config = dict(
    n_layer=24,
    vocab_size=2048,
    positions='rope',
    rope_fraction=1.0,
    qk_norm=True,
    lr_mult_o=0.662,
    beta2=0.99,
    grad_clip=0.5,
    decay_shape='square',
    final_lr_fraction=0.02,
    doc_mask=True,
    train_tokens=216500000,
)
Each number is 128 + 32 x the weight over its row's rms, rounded and kept within 0 to 255. Layers, rows and columns count from 0. The size above them is the row's rms in percent of the matrix's.

# layer 7 MLP up, 576x224, rms 0.0456, rows 212-251, columns 56-111
size [106 116  83  99  87 104  92  66  82  87 101 101 109 103  78 107  98 105 104 100  77 106 116 121 113 101 101  78 113  81  78 112 121 108 111  86 110  99  92  89]
[[177 117 102 117 167  85 121  72 154 160 120  89 141 128 108 147  93 116  90 131 127  67 108 155 142 165 110  83 160  81 136 101 155 142 124 145 115 116  95 145 141 143 155 176  90 140  88 122 134  85 128 102  95 120 168 118]
 [125 116 183 134  84 190 149 107 116 124 158  94 193 123 144 113 160 167 122 127  85  58 168 146 138  96  50 121 124  98 101 148  81 140 122  88 151  78  90 145  69 151 153  76  95  84  88 145 189 124 147 117  98 129  99 177]
 [131 151 130 162 157 134 140 164 116  60  86 107 142 148  64 109 156 183 166 137 124 137  83 107  81 112 122 169  85 193 154  76 107  87 142 142 173  88 220  51  97 135 164  78 188 104 209 144 118 148 148  84 120 132 140 100]
 [138 100 158 151 118 107 109 120 120 151  84 156 150 163 157 155  90 110 104 183 121 146 107 145 123 176 102 121 179 123 145 158 177 162 130 160 173 157 147 105 104 125 133 115 166 145 118 130 122  61 181 186 171 120 133 141]
 [ 84 169 197 166 134  60 121 135 130 116  58  94 161 112 121 134 132 104 137 124 148 194 108 135 125 187 130  97 129  92 125 164 128  95 100  84 108 115 146 156 103 148 143 158 104 163  37 145 155 140  62 168 134 151 133 134]
 [165 150 142  62 188 161 138 106 148 187  87 156 157 117  91 164 137 188 185 157 185  73 189 114 122 166 109 170 119 100 146 159 122 111 152  95  96 135  88 113  95 133 142 173 134 109 174  88 102 143 145  94 122 124 123 136]
 [180 147 114 116 162  55 107  68 122 113  91 152 205 108 139  75 106  39  94 120 140 132 122 167 128 170 154 102 163 149 126 138 122 143 124  99  76 205 163 102 112  88  94  77 144 170 142  91 154  92 130  80 119 132 162 159]
 [133 162 115  84  51 104 124 134 116 137 100 107  68 151 145 128 116 189 157  91 159  46  82 126  93  55 158 120 115 126 118 154 150 170 141 141 112  82 112 143 111 124 114 145  93 144 107 140 140 117 106 130 122  98 129 114]
 [105  95 113  95 144  87 122 116 130  82 147 122  92  84 165  82 153 108  98 117 150 116 157 161 154  98 174 133  89 166 127 169 103 139  91  91 137  61 142 116 133 106 167 162 104  99  84 123 167 131  69 148 105 139 116  80]
 [180 131 172 143  61 107 127 143 111 138 128 162 114 123 180 164 115 171 159 138 208 195 129 131 126  96 104 148 117 103 130 118 117 122 175 136 163  79  95 113 115 137 151 110 104 143 140 159 185 116 177 128  88 101  82 103]
 [160 169 141  79 132  95 136 176 151  57 140 104 111 145 139 143 138 113 144 157  91 102 136 144 190 114 135 189  63 142 150 170 122 141 111 172 122 112 124 162 110 137  99 162 141  80  82 128  84 110 159 126 173 126 141  67]
 [131 131 154 146 152 143  98 172 148 107 175 161 150 136 110 131 174 195 139 140 184  95 172  71 142 134 105 116  98 152  88 144 101 129 150  79 116 171  92  79 125  88 154 101 149 153 106  89 155 112 180 127 142 168 133 127]
 [151 120 117 158  85 194  42  76 106 124 134 140 140 102 131 118 165 108 129 100 161 110 148 124  81 108 149 138 141 150 146 104 127 189 143 118 142  66 104 123 158 136 122 152  95  55  91 182 129  99  88 180  91  83  52 123]
 [100 126  82 162  92 186  62 101 152  84 130 140 121 165  93  96 173 145 206 108 147  84 153 135 138 112  94 127 133 139 119 180  93 152 110 130 107  91 165 145  72 102 130 131 147  50 107 137  89 169  91 122 148  45  99 167]
 [154 144 139 183 123 143 181 139  71 157 146 143 143 161 103 129 128 159 143 177 100 190 138 126 156 112 162 174 121 126 155 108 105  66 117 172 145 111 159 129  93 104 112 145 144 134 142 171 131 129 110 151 140 158 108 147]
 [149 114 162 126 150 117 123 106 129 130  64 111 116 122 145  90 147  84 100 127 183 142 154 138 137 102  95 131  92 164 172 183 128 144 122 149 117 117 141 129  97 122 149 193 146 124 157 143 120 171 145 129 123  85 146 117]
 [109 109 152 102 151 175 148 199 164 137  95 167 107  95 110 146 109 104  76 105 131 127 226 108 141 143 119 159 117 104 115  86 114 124 144 143 158 140 154 190 131 180 126  83 105  65  44 137 112 107 165 154 158 167 117 117]
 [ 95 168  96 124 103 118 129 121 129 123 155 142  36 146 128  90  79 126 121  71  95  66  88  49 145 113 181 129 113 112 164  70 124 120 125  80 119 161 175 141 171 104 133 131 143 148 182 120  56  98 106 119 216 119 149 119]
 [131 187 171 148 183  98 110 152 131  94  45  70 152 101 120 190 132 160 174 100 170  97 123  95  86 135  84  76 120 111 109 137 161  49 109  90  61 147  72 128 107 162 153 136 136 136 120 164 104 165 100 152 149 142 119 117]
 [154 167 136 165  93 132 159  64 162 139 163 123 156 168 145 135  97 161 105 117 103  60 132 108 133 141 115 141 170 170 129 106 106 120 149 114 161 233 158  90 184 145 107 101 130 168 156 168 137 132 150 174 174  82 103  92]
 [175  84 175 146 112 102 116 117 145 129  93 168  87  99  98  62 138 113 163 165 203 201 147 117  85 110 145 125 107 148 139 142  98 112 133 131 171  81 122 161 133 112 112 162 173 139 124 128 112 148 134 180 163 148  93 143]
 [122 146 128 143 182 157 168 155  92 124 196  92 105 176  96 165  83 134 153 150  79 143 129 152 102 116 158 143  98 135 118 132 192 134 135 132 136 200 138 149 176 169 116 118 138 171 117 101 127 146 126 124  65 113 163 118]
 [102 172 130  89 164 161 108 128  96 133 133 110 182 127 134 127 105 137 124 117 148 153 151 132 128 126 108 160 159 124 132 201 129 213 136 109 123 198 106 152 149 128 130  98 124  90 102 110 123 178 186 156 153 194 150  97]
 [154 151 113  92 171  49  88 137 149 134 168 169 104 170 137  82 155 128 157 158 143 120 182  85 125 169 155 181 115 159  87 129 160 101 178  74 166 133 168 110 127  85 134  74 114 136  39  81 150 103 183 134 124 129 148 178]
 [147  93 165  74  93 139 166 169 164 146  34 135 129 152 107 163 109  54  52 149 111  81 124 150 118 104 101 173 124 122 157 120 115 117 144 103 112 118 104  93 113 111 154  96 106 101 157  94 145  98 113 140  32 147 161 132]
 [ 92 148 220 157 101 122  79 158 146 118  80 126 166 178 111 146  88  87 176 159 129  76 143 122 125 147 120 153 153 124  60 126 108 139 110 142  95 142 118  85 145  80 124 144 167 106 124  80 142 136 106 179 188 134 176 103]
 [144 130 128  89 157 125 187  99 106 176 112 124 116  89 152  86  99 123 144  88 167 165 109 143 131 120 149 159 153 195 123 204 125 137 120  70 139 100 103 128 147 158 106 172  89  87 140 126  96 147  83 101  82 170 106 159]
 [134 145 129  99 174 141  89 127 147 132 139 105  85  68 121 149 120  71 117 166  95 136 128  93  88 139 116 173 112  86  73  93 129 110 126  57 139 126 169 157 128 140 133 158 103  69 142  83 126 156  79  97 169 121 126 162]
 [142 108 178 141  70 150  80  99  88  93  85 136 132 113 106  95 179 159 163 120 146 151 159 118 159 121  92 160  75 172 193 103 151 142 134 120 181  69 151 153 165 166 122 107 152 106  47 150  90 146 152 133 119 134 121  89]
 [128 173 152 133 170 148 127  99 132  89  70 130 137 156  77 136 131 171 103  93 162  85 203 152  66 128  66  94  88 112 128 123 140 184 131 135 101 196 141 147 164  93 146 140  84  97 122 141 152 115 168 123 154 140 173  79]
 [107 166  84 110  85  60  86  94 117 117 188 128  93  97 130  89 137  94 113  80 157 109 129 110 165  65 173 119 110 106 118  90 117 142 105 123 103  77 121 124 214 135  95 110 112 126 149 125 119 140 167 109  68 153 146 105]
 [112 121 137 111  67 142 138 114  81 141 126 131 218 154 128 217 170 146 100 192 145  75  73 134 115 132 164 134 211 100 149 123 136 169 135  98 137 105 128 117  94  96 166 123 115 125 145  90 155 114 129 128 110  90 126 211]
 [101 172 112 139  94 174 156 119 150 158 143  94 140 159 121 159  92  98 168 125 121  93 140 148 142 118  97 100  78 105 144 149 165 169 125 129 133 209  42 115 116 130 152 173  87 153 130 166  66 153  86  54 142 124 168 145]
 [121 135 148  78 138 104  87 154 127 150 125 120 136  79  58 150 133 181 165 218 147 156 148 149 179 106 144 177 128 111 123 245 154 178 122 118  86 122 127 129 109 104 153 183 157 182 135 144 115 104 150 141 141 141 182 143]
 [125 107 117 123 131 170 155  99 153 111 139 103 155 116 133 197  76 138 150 116  29 108 125 175 102 127 126 146 180 107  58 125 181 127 121 175 138 184 199 145 133 101 115  50 132 129 170  64 137 119 107 126 145 144 147 136]
 [151  99 165  92  85 121 170 221 105 216 115 104 155 110 118 144 100  91 176 152  98 106 130 125 196 137 139 161 165 160 162 169 118 156 142 179 128 118 132 105  93 169 116 160 130 114 139 180 147 135 217 185 132 134 145 142]
 [154 113 167 149 146 124 111 140 102 192  58 124 106 111 126  79 138 127  92 119 159 188  95  98 136 179 102  99  99 130 119 135 128 106 136 105 123  93 128 142  52 104 132 117 109 151  80 196 115 110 153 112 139  97 133 174]
 [ 91 142 159 120  69 133 161 105 155 179  40 138 157 101 116 144 143  90 134 143 133  91 147 124 115  97 100 112 120 103 133 122 155 106 123 128 121 158 152  97  90 155 171 112  98 128 195 149 148 123  89 226 190 178 163 121]
 [158 160 137 113 121 140  31 175 172 132 115 129  82  93 127 110 130 127 105 136 136 177 102 116 133  85  86 160  79 117 124 101 132 145 174 116  77  50 133 131 148 147 135 155 158 116 114 134  84 165 203 127 154 148 106  96]
 [113  78 196 111 154 134 104  95  85 186 108 121 178 152 141 155  91 160 156  70 130 203 137 120 144 128 134 145  76 129 128  94 128  93 144 158 150 138 180 125 149 146 114 171 122 116 137 157 147 152 112 162 126 103 115  75]]
# layer 7 MLP down (transposed), 576x224, rms 0.0462, rows 212-251, columns 56-111
size [106 116  81  99  89 108  88  67  84  89  91  98  97 104  77 114 100 109 107 101  77 100 122 115 116 104 100  76 116  80  79 112 120 107 111  83 106  98  98  87]
[[157 170 119 138  96 147 131  86 125 153 141  75 123 126 103 105 105 164 107 146 142 107 161 176 128 176 129  93 164 133 105 116 126 134 106 122 113 158  78 137 181  82 161 186 137 149  34 161 123  89 194 102 154 104 169  87]
 [150 139 132 178 183 137 113 133 134 106 136 168  96 146 158 103 167 128 163 111 173  89 196 111 135 116 130 111 142 187 127 188 142 140  74 122 142  66 120 203 149 132 135 100 121  98 148 112 104 116 101 121  65 108 128 163]
 [171 158 143 171 133 167 139 133  94  92  73 103  97 174  74 177 182 147 139 111 126 137  61 129 132 115 125 165  69 183 135  87 148  94 146 118 118 113 197  60  89 151 139  66 151  90 189 180 101 160 193 100 133 154 164 112]
 [133 115 156  56 109 114 155 139  99 120  92 109 180 112 128 153 132 144 101  84 159  76 122 150 144 132  81  59 118 113 101 121  84 147 140 113 115 102 119 118 128 139 139 132 105 115 121 116 101 103 110 132 164 125 193 149]
 [101 149 135 156 176  89 131 187 168  71  62 111 157 145  83 126 148 112 154 159 107 146 139 167 154 169 143  98 115  94 150 145  98  60  99 131  92 120 145 134 116 137 100 147 107 169  54 113 143 147  64 112 110 190 154 133]
 [118 187 165 127 104 109 147 122  68 125 118 118  70 158 127  80 133 116 126 130 110  90  83 141 146 151 121 112 130 114 133 120 154 135  94 108 171 135 165 207 119 115 108 157 136 136  87  87 132 155 128 134 110 172  39  88]
 [146 139 174 143 140 179 133 131 114 137 151 154  42 123 165 198 136 129 124 169 137 124 117 128 134  80  95 132  64 162 177 165 135  85 114 159 129  49  51 164 128 130 178 148 120  87 127 134 131 147 132 159 111 111  87  82]
 [ 95 161 165 122 106 104 142 175  91 161  94 123  89 130 123 117 106 128 142  67 130  99 101 106 140  99 111 100 174 183 132  91 125 121 141 112 103 149 171  62 113  88  93 132  82 144  93 177 133 123 152 135 149 143 141 150]
 [110 143 122  69 108  86 121 169 128  70 135 160 128 128 105  70 101 144 115  92 135 165  88 167 181 115 150  81 153 123 106 137 103 152  65 102 150 116 181 153 147 101 131 141  97 176 110 117  90 118 127 147  93 128 130 120]
 [140 111 134 122 125  76 107 149 145 138 117 155 189 106 159 103  76 143 171 128 151 186 129 155 106  81  90  82 136  77  83 104 159 154 160 103  93 137 129 151 154 117 139 117 127 137 112  87 133 103  93 138  87 132 103 132]
 [ 96 163 100 157 139 152 143  68 125 185 102 128 137 139 161 145 139 124 190  90 149 153 142 108 147 110 140 130 181 132 120  80 100 131 160  92 169 133 160 123 134 146 194 118 157 125 132 147 170  93  95 179  79  94  76 153]
 [125 173 125  64 135  98 151 101 145 171 120 112 152 107 139 130  89  73 115 100 105 185 103 174 122 147  93 124 140  83 152  84 115 120 137 136 129 126 140 161 154  91 139 136 114 143 107 116 119 131 159 114 110 131 149 163]
 [132 118 108 143  85 164  43  67 101 144 174 129 127 129 121 144 114 104 142  93 149 122 116 110  88  77 157 124 111 114 122 135 131 181 185 140 135  66  87 121 127 114 149 132  89  90 116 161 124 126  84 174 112 102  35 173]
 [123 178 141 184 163 152 142  80 134 108 158 164 164  89 134 155 126 118 129  88 109 124 119 176 111 106 174 134 123 148 160 119 166 108 196 189 139 138 153 165 111 107 152 132 144 100 139 123 142  82 136 132 189 138 126 159]
 [ 70 125 112 141 116 120 181 153  71 173 158 144 138 103 102  94 185 110 174 206 144 190 151 147 169 141 127 171 127 162 126 130  99 145  95  99 195 149  91  93 111 170 148 121 122 121 120  97 174  99 115 150 103 161 104 161]
 [154 114 120 119 149 122 161 124 111 158 114 171  97 158 168 137 159 113 141 136 195 163 140 176 128 115  81 170 125 187 161 158  78 109 101 144 128 130 134 160 117 109 183 178  91 123 116 134  92 128 122 160  98 127 123  90]
 [141 125 119 118  97 138 140 179 118 131 100 140 110 105 146  62 119 123  92  99 116 194 183 134 149 167 115 143 129 174 173 112 144  86 177 133 159 139 177 159 181 191 129 102  99 103  98 106 158 134 113 124 152 203  81  94]
 [119 136 109 171 145 148 150 119 110 152 147 143 120 103 155  35 125 117 135  89 113 101 134  76 133  60 147 146  86  53 147 118  86 161 126  64 113 132 130 155 136  82 143 175  85 148 132  84 121  96 129 113 188 163 145  86]
 [113 157 179 137 160 103 112 115 135  91  38 146 170 103 128 154 160 179 196 127 155  83 141  65 112 115  90 100 109 146  95 114 159  91  79 102  80 104  90 143 138 148 114 152 133 159 120 168 179 127  91 161 140 135 186 131]
 [110  57 141 144 175 123 108 130 103 161 140 133 153  91 139 125  92 151 103 172 149 170 134 152 155 103 154 129  99 155 154 116 127 119  68 161  98  55 147 193  70  88 136 105 115 118  78 133  94 113 101  74  93  87 136 152]
 [ 95  57 160 166 117 143 131 146 159 128 109 115 145 117 125 121 172  82 111 117 166 183 148 133 164  76 178 157  79 179 121 138 100 104 138 153 182 143 122 182 137 115 119 128 220 145 141 164  82 106  99 185  97 125  90 149]
 [133  88 138  69  93 131 176 101 153  88 163 106 159 117 175 127 177 135 104 112  99 138 124 101 135 119 126 101 133 132  90 102 147 137  99 102  88  71  74  83  90  93 171 146 102 112  83 139 102 168  84 101 120 148 159 150]
 [138 134 120 125 146 117 108 211 169 146 143 114 126 134 173  84  90  97 110  94  95 123 121 126 151 125 128 172 153 120  93 151 144 214 139 127  97 183 129  93 148 176 140 100  35  71 132  77 114 167 128 131 151 168 105 108]
 [125 113 121 100 168 174  74 102 123 171 112 147 138 100 151 115  88 188 118 162 117 144  74 151 145  97  94  92  98 108 120 144 179  44 101 130 152  82 189 117 172 165 140 140 128 115 130 114 113  92  87 130 159 105 138 153]
 [112 162 111 174  92  72 163 100 152  98  77 127  79 143 141  72 181 161 119  92 108 104 155  81 141 141  94 145 108 150 146 133 130 194 114 124 114 113 144  99 132 122 134  98  67  82 158 154 150 139 108 171 130 138 117 141]
 [118 124  54 140  98 117 154 176 103 102  82 146  68 155 133 114 175 122 167 156  78  85 118 164 155 167  94 157 102 165  83 125  72 142  88 137 154 193 145  67 104  41 161 112 138 106 164  56 154 154 115 142 115 140 169  90]
 [141  84 135 117 134 129 123 119 120 163 114 121 111  83 107  94 118 110 140 100 169 148 136 133 174 148 157 142 149 168 127 176 144 133 176 109 135 148 114  87 139 185 125 160 101  63 139 146 108 139  95  90 129 163  87 168]
 [121 140 130  98 152 125 119 125 142 120 115 130 159 143 138 134 131  72 138 163 141 192  83 156 137  86 163 160 113 155 116 118 115 103 190 106 169 132 124 146 117  99 154 157 140  72 172 167 146 126 143 166 147  68 125 137]
 [151 144 104 107 119 119 108 125 146 122 117 144 158 112 151  73 157 111 127  91 148 176 155 142 155 156  78 183  80 148 158 129 162 147 182 168 165 108 158 203 135 118 136  89  83  84  87 147 102 168 102 160 159  95 125 110]
 [156 116 168 111 120 146  97 111  79 149 169 156 188 136  95 162 168 176 111 128  78 145 202 193  56 106  99 111 121 162 147 144 110 126 142  85 195 141 119 151 147 101 124 125 125 116  81 119  97 108 148 138 109 105 122  56]
 [ 96 156 137 126 111 115 126 126 174 140 166 121 179 128 160 115 183 142 182 136 185 105 175 126 142 161 168 127 145 137 108 126 132 151 105 145  84 121  96  72 153 132 125  99 117 111 127 126 123 114 150  88 122 205 155 147]
 [113 134  77 113  89 118 108 145 113  95  60 137 166 116 143 173 121  94 121 113  44 146  50 129  84  73 105 123 171 181 128 144  60 142 156 105  84 181 108 126 115 121  99 126  97 109 114  67 100 119 109  97 116 105 142 123]
 [136 171 100 143 118 139 154  90 103 149 135  71 119  86 151 133 153 157 172 157 117 105 131 123 140 126 112 120 136  82 130 206 126 149 121 140  90 133  33 118 149 136  91 146 119 159  86 161 157  95 100  86 168 137  69 101]
 [140  48 145 137  87 116 132 129 160 110 109 125 129 162  82 123 188 118 123 163  73 166 102 149 102 128 158 149 112 136 117 126 101  99 123  81 130 118 121 165 168 131 163  87 126 122 173 127 106 152 187 127 130  83 126 137]
 [ 76 126 116 140 163 106 135 126 128  93 155 163 101 203 162 151 163 151 161 123 145  93  95 116 125 118 114  98 148 130 181  86 153  83  78 104  97 129 144 145 114 142 168 206 116  64 124 154 149 224 161 133  54  74  97  71]
 [128 114 123 159 168 153 120 182 110 141 150 147 162  79 133 135 114 173 155  91 103 116 134  78 192  93 184 134 183 156 150 146 112 114 122 215 181 119 121 104 128  60 181 134  99 149 145 164 110 158 228 133  95 154 110 138]
 [154  73 184 181 139 123 149 118 168 143  42 182 189 120  75  68 147  81  67 117 159 187 126 121  95 128 142  95 163 110 157 152 165 142 112  92 104 168 137 148 106 120 165 132 114 135 164 154 137 110 173 116 104 100 109 155]
 [113 108 127  97  88 129 155 152 122 169  68 157 117 115 132  86 162 140 141 136 146  70 155 117 119 109 172  74 123 128 164 167 210 166 156  95 132 136 130 104 143 115 215 144 128 174 201  97  95 113  71 116 133 169 185  77]
 [142 140 138  85 175 151  99 113 151 112  67 169 118  82 130 129 117 101 131 124  86 164 111 158 109  82  80 151 107  65  96 174 152 178 135 100 137 115 130 149 143 148 109  94 134 108 116 167 109 140 106 161 158 153  80  71]
 [104 111 153 134 151 175 103 118  96 131 117  72 125 131 169 167 112  98 139  69 150 162 141 153 154 111 134 123  84 124 103 118 214  84 169 167 147 124 157 149 138 139 180 134 151 119 135 177 129 189  98 146 164 153  88  96]]
# layer 7 MLP gate, 576x224, rms 0.0517, rows 213-252, columns 56-111
size [100  99 106  94 106  81  75  93  91  84  93 101 108  86 108  96 107 107  96  96 104 112 119 114 102 105  89 112  93  87 107 120 102 105  94 103  99 105 100  62]
[[158 130 122 164 149 148 121 146 115 120 115 167  83 184 165 118 147 161 171  88 148  89 173 117 138 137 187 138 170 168  83 143 129 123 103 169 105  59 100 156 165 140 113 106 120 120 144 140 113 172  63 128  88 119 155 160]
 [158 126  95  99 107 117 125 146 118  94 145 109 136  75 164  73 114 150 147 143 104 117 134 111 122  82 105 196 149 139 146 145 121 173 144 141 128 168 153 123 131 145 144 145 175 103 165 119 131 148 138 116  91 128  99 117]
 [132 113 139 136 147 113 116 136 154 112 150  65 154  81 137 131 156 132 123 158 120 171 129 208 108 125  83  98 181  64  94 193 184 123 136  97 175 110 157 198  92 154 122 112 118 132 110 126 114 127 109 119  89 133 160  88]
 [104 130 118 152 141 109 123 155  57  95 162 129  89 157 111  91 230  92 160 126  81 136 132 124 131 135 166 155 163 135 137 117  93  93 150 150 135 104 132  86 190 149 129 139 171  94  53 119 116 170 144 146 141 147 107 139]
 [103 154 128 129  97  88 161 152  83  99  84 146  72 162 133  90 146 104 124 114 137 102 167  93  90  82 176 104 175 193 130 141  79 140 124  53 159 161 151  98 174 104 115 140 153 122 149  95 146 177 166 127 111 186  75 104]
 [ 89 123 120  82  83 143 134 130 111 142 116 101 146 145  86 156 156 162  75  65 120  97 175 150 145 109 153 128 120 142 127  94 164 131 138 112 169 202 152 120 105 188 169  89  81 152 134 126 144 148 148  84 115 144 107 163]
 [145 116 128 159  84 121 145 110 186 127 144 151 159 147 171 113 159 108 125  91 169 132 131 134  93 138 136 157 150 115 174 153  93 187 134  87 202 127  70 177 125 154 131  59 123 155  96 135 120 149 139 114  72 131 153 165]
 [132  86  82  99  59 174 204 134 130  89  96 158 137  70 143 114 151 165 101  81 166  71 150 125 115  90 105 126 135 130 160 144 115 174 106  94 119  99 121 175 135 119 162 138 101 121 126 163  86 172 124  53 120 142  67 138]
 [130 122 120 138  61 108 180 217 111 159 163 127 137 200 149 101 155  74 194 158 104 130  92 146 147 118  74 122  99 158 107 160 153 109 151 112 150 127 118 167 136 101 163  86 128  78 119 177 124 200  99 153 131  83 104  90]
 [190  82 128 117 124  95 135 208 125 136 154 171 108 104  70 124 106 130  50 124 153  87 109 136  95 166 119  87  99 123  99 146 118 138 142 152  63 108  67 110 102  84 109 149 128 157 153  70 107 121 141 101 165 133 170 138]
 [165 169 156 117 102 133 148 118 149 119 107 165 125 168 140 188 121 173 114  94 166 113 147 107 111 175  93 113 113 125 158 111 132 170 116 121 194 175  67 115  97  96 148 132 134 157 173 145 126 141 200 102 102 158 157  78]
 [115  86 130 111 174  74  93 171 173 155 134 127  53 102 133 175 124 129 180 126 126  91 131  89 107 104 130  94 131  93  91 109 110 151 141 145 148  92 109 122  47 130 197 144 148 143 166 124  86 131  69 168 191  79 166 118]
 [ 85 111 130 147 135 116 118 199 101 104 125  96  75 167 110  86 167 120 200 161 178 142 214 113 133 118 117  84 103 118 105 206 130 204 153 125 109 109  85  81 115 136 139 137 115 133 128  88 106 163  74 185 152 145  96 105]
 [ 76 108 113  95 158 128 217 179 131 137 149 122 164 117 151 130 187 106 159 145 177 133 139 158 165 101  64 124 183 187  42 138 118 156 127 105 173 196 114 143 111 145 153 109 151 101 149  84 124 125 179 165 128 128 111 117]
 [194 134  69 118 111  88 132 112 109 142  96 132 144 147 199 134  79  69 132 154 102 155 136 100 112 138  96 152 163  97 170  98 131  90 160 117 134 119 149 123 174 164 145 121 119  91  69 118 128 151 121 102  59 219 112 129]
 [155 114 116 149 114 122 124 143 100 162 122 115 180 129 196  96  72 104  83 155  85 133 104 168 136 176  87 140 105 197 161 121 152 112 163 134 149 162 158  69 191 137 165 128 127 128 110  86 168 130 108 112 117 211  88 123]
 [ 86 124 156  88 191 118 142 123 203 187 110 113 164 123 113 176 141 147 107  62 105  80 134 108  86 150 168 136 148 185 105 103 109 101 154 101 111 207  63 130  85 138 162 109  87  85 181 107 102 185 123 152 130 150 150 147]
 [174 135 141 136 171 124  98 106  91 137 167  92  94 115 107 148 104  79  86  88 126 118 121 166  81 105  96 150  66 154  88 117 147  91 152 108  99 132 103  49 113 180 211  91 104 114 128 120 106 146 127 117  96 138 103 111]
 [142  52 106 130 113 131 170 101 120 121  84 154 119 126 129 134  84 134 108  85 123 126 136 117 132 102 177  97 160  87 179 211 134 161 126 238 103 131 141 195  99 118  74 190 175 155 199 107 108  75 198 121 128 172  93 158]
 [ 44 106 146 147 173 125 140 231 133 128 149 109 163 124 118 120 153 114 144 161  93 126 144 143 151 100 153 157 123 137 116 158 106 123 104 134 139 187 130 139 119 132 137  92 166 133 159 166 132 141 106 150 118 105 131 168]
 [ 92 147 132 189 171 116 125 196 132 110 144 178  76 202 177 129 102 125 145 135 120 144 129 101 100 157 129 123 134 140 122 149 130  53 146  89 115 188 139 127 196 140 136  32 169 156 114 136 129 135 117 160 109 141  98 159]
 [194 103 142 133 139 113 121 171 163 161  88 121 144 150 119 163  81  65 107 150 105 116 147 163 139 144 145 137 191  95 102 163 169 123 174 178 150  86 125  87 135 162 170 125  93 112 146  68 122 152  87 171  84 152 122 128]
 [ 87 114 126 133 119 123 102 151 129 121 139 154  82 157  97 173 163 105 143 137 123  97 193 123  85 173 180 144 196 133  87 167 129 142 182 125 125 151 116 103 143 109 159  92 158 122 132 111 127 144 169 153  91 121 149 164]
 [ 92 108 141 114 189 115 149 142 199 194  99 118 168 102  90 146 145  81 106 141 130 104 112 154 105 104 115  97 154 113  63 146 136 120 140 116 134 200 104 125  84  92 126 106  93  94 139  76 133 107  77 143 115 145 201 184]
 [127  58 109  94 108  64 176 118 161 104 153 113 132 132 109 123  85 109  77 127 144  87 114 147 131  99 157  93 170 131 155 124 115 180 138  94 143 125 129 105  43 110 115 142 137 112 119 121 118 135 151 123 139 159 140 147]
 [ 95 103 178 146  56 186  75 175 150 103 133 176 146 126 122 153 140 109 109  68 162 123 142  98 126  87 113 100 101 129  98  87  84 160 157 130  94 146 159  29 150 191 149  96 107 116 116 164 124 122 138 152 162 127 121 122]
 [165 149 147 138 117 104  99 132 133  84 142 185 150 142 121 192  95 183 120  67  76 166 136 132 134 140 155 161 168 112 142 186 147  94 141 184 104  60  70 158 163 123 141 129  85 165  90 183 119 127 152 162 145 133 102 107]
 [ 92  81 127 123 183 181 135 156 195 130 121 104 163  72  97 163 142 127  95 108 114  98 167 131 159  94  79 134  77 178  72 136 119 119 133 163 130 209 115 160  73 110 146  98 110  82 151 115 132 142  91 139 169  98 154 146]
 [ 89  97 154 123 118 196 151  45  95 111 133 180 198 117 174 123 179 149 138 138 130 111 151 141 119 108 110 117 153 122 136 124 128 101 147 127 156 113  92 118 150 100 128 134 126  86 125 126 138 166 112  52  89 140 118 132]
 [216 114  81 101 114 143 184 112 104 148  89  72 128  49 123 137  89 156 121 146 107 108 123 132  89  85  94 149 149  97 181 200 164 168 124 108 119 111 144 127 179 126 111 117 145  51 141  95 136 133 155 164 116 120 161  69]
 [108 133 102 125 194 141 155  79  89 171 161 131 126  90 167 134 146 209 136 172 208 130 126 129 103 149 105 119 153  57 144 148 156 153 148 123 109  79 158 111  87 132 163 142 134 156  89 151 136 131 140  95 134 154 121 141]
 [181 131  98 159 119 106 120 107 138 129 103 119 183 132 147  70 128 134 173 115 188 164 197 125 129  86 112 100 128  89 173 130 158 144 162 142 147 110 133 153 141 140 194 105  90  34 151 171 116 141 102 113 133 127 117 112]
 [ 97  89 103 180  62 115 178  91  93 135 105 134  66 241 122 156 143 117  80 149 118 163 101  97 139 147 151 115 121 140 128 135 106 112 136  68 119 145 121 146 188 124 171  81 162 155 118 152 145 157 175 153 135  82  95 143]
 [105  98 109 138  72  80 145 187 139  98 134 169  90 121 164 149 160 121 160  96 182  99  90 113 171 114 103 122 112 108 132 117 104 130 134  75  78 119  92 158 121 143 134 170 156 147 117 161 112 150 138 154 139 155 119 138]
 [159 116  97 180 123 124 154 155  98 145 140 158  95 148 149 134 154 158 140 110 161 139 200  67 123 115 184 137 213  96 132 213 103 122 156 178 108  86 101 111 170 116 153 125 159  91 165 131  92 148 179  81 101 188  75 133]
 [157  70 158 138  65 155 160 111 115 113 120 175 209 157 109 149 129 124  99 138  76  92 135 112  94 140 156 103 187 117 164 145 115 142 121  33  90 200 139 116 178 128 128  99 158 168 110 113 152 127 166 128 102 122  80 189]
 [106 136 107 196 106 113 133 155 122 126 128 134 101 117 139 127 124 151 125 114 141 126 138  86 130  37 193 152 137  94 134 155 152 150 157 195 115  89 118 119  98 138 184 101 124 124 184 170 130 163  79 123 175 134 152 156]
 [ 95  99 124 161  96 113 202 125 169 141 129  98 124 109 155 126  98 100 114 171 125 121 158 167 170 131 105 171 161 104 106 140 165  72 138 176 149 137 123 133 123 161 116 135 108  58 125 174 131  99  84 165 126 126 165 146]
 [133 131  66 191 146 179 104 122  93 135 139 105 134  90 135  96 191 108 104 132 180 122 104 122 102  71 105 105 125 116 108 129 142 110 136 131 119  57 134 152 147 136 170 105 138 115 105 114  57 163 122 132 162 177 133 148]
 [ 88 108 168 156 128 128 111 137 107 121 156  46 144 109 136 194 130 179 103  48 115 122 153  98 119  99 125 136 137 154 128  97 148 188 148 156 151 129 121 169  95 147 132  81 193 148 126 143 108 115 213 186 160  75 110 188]]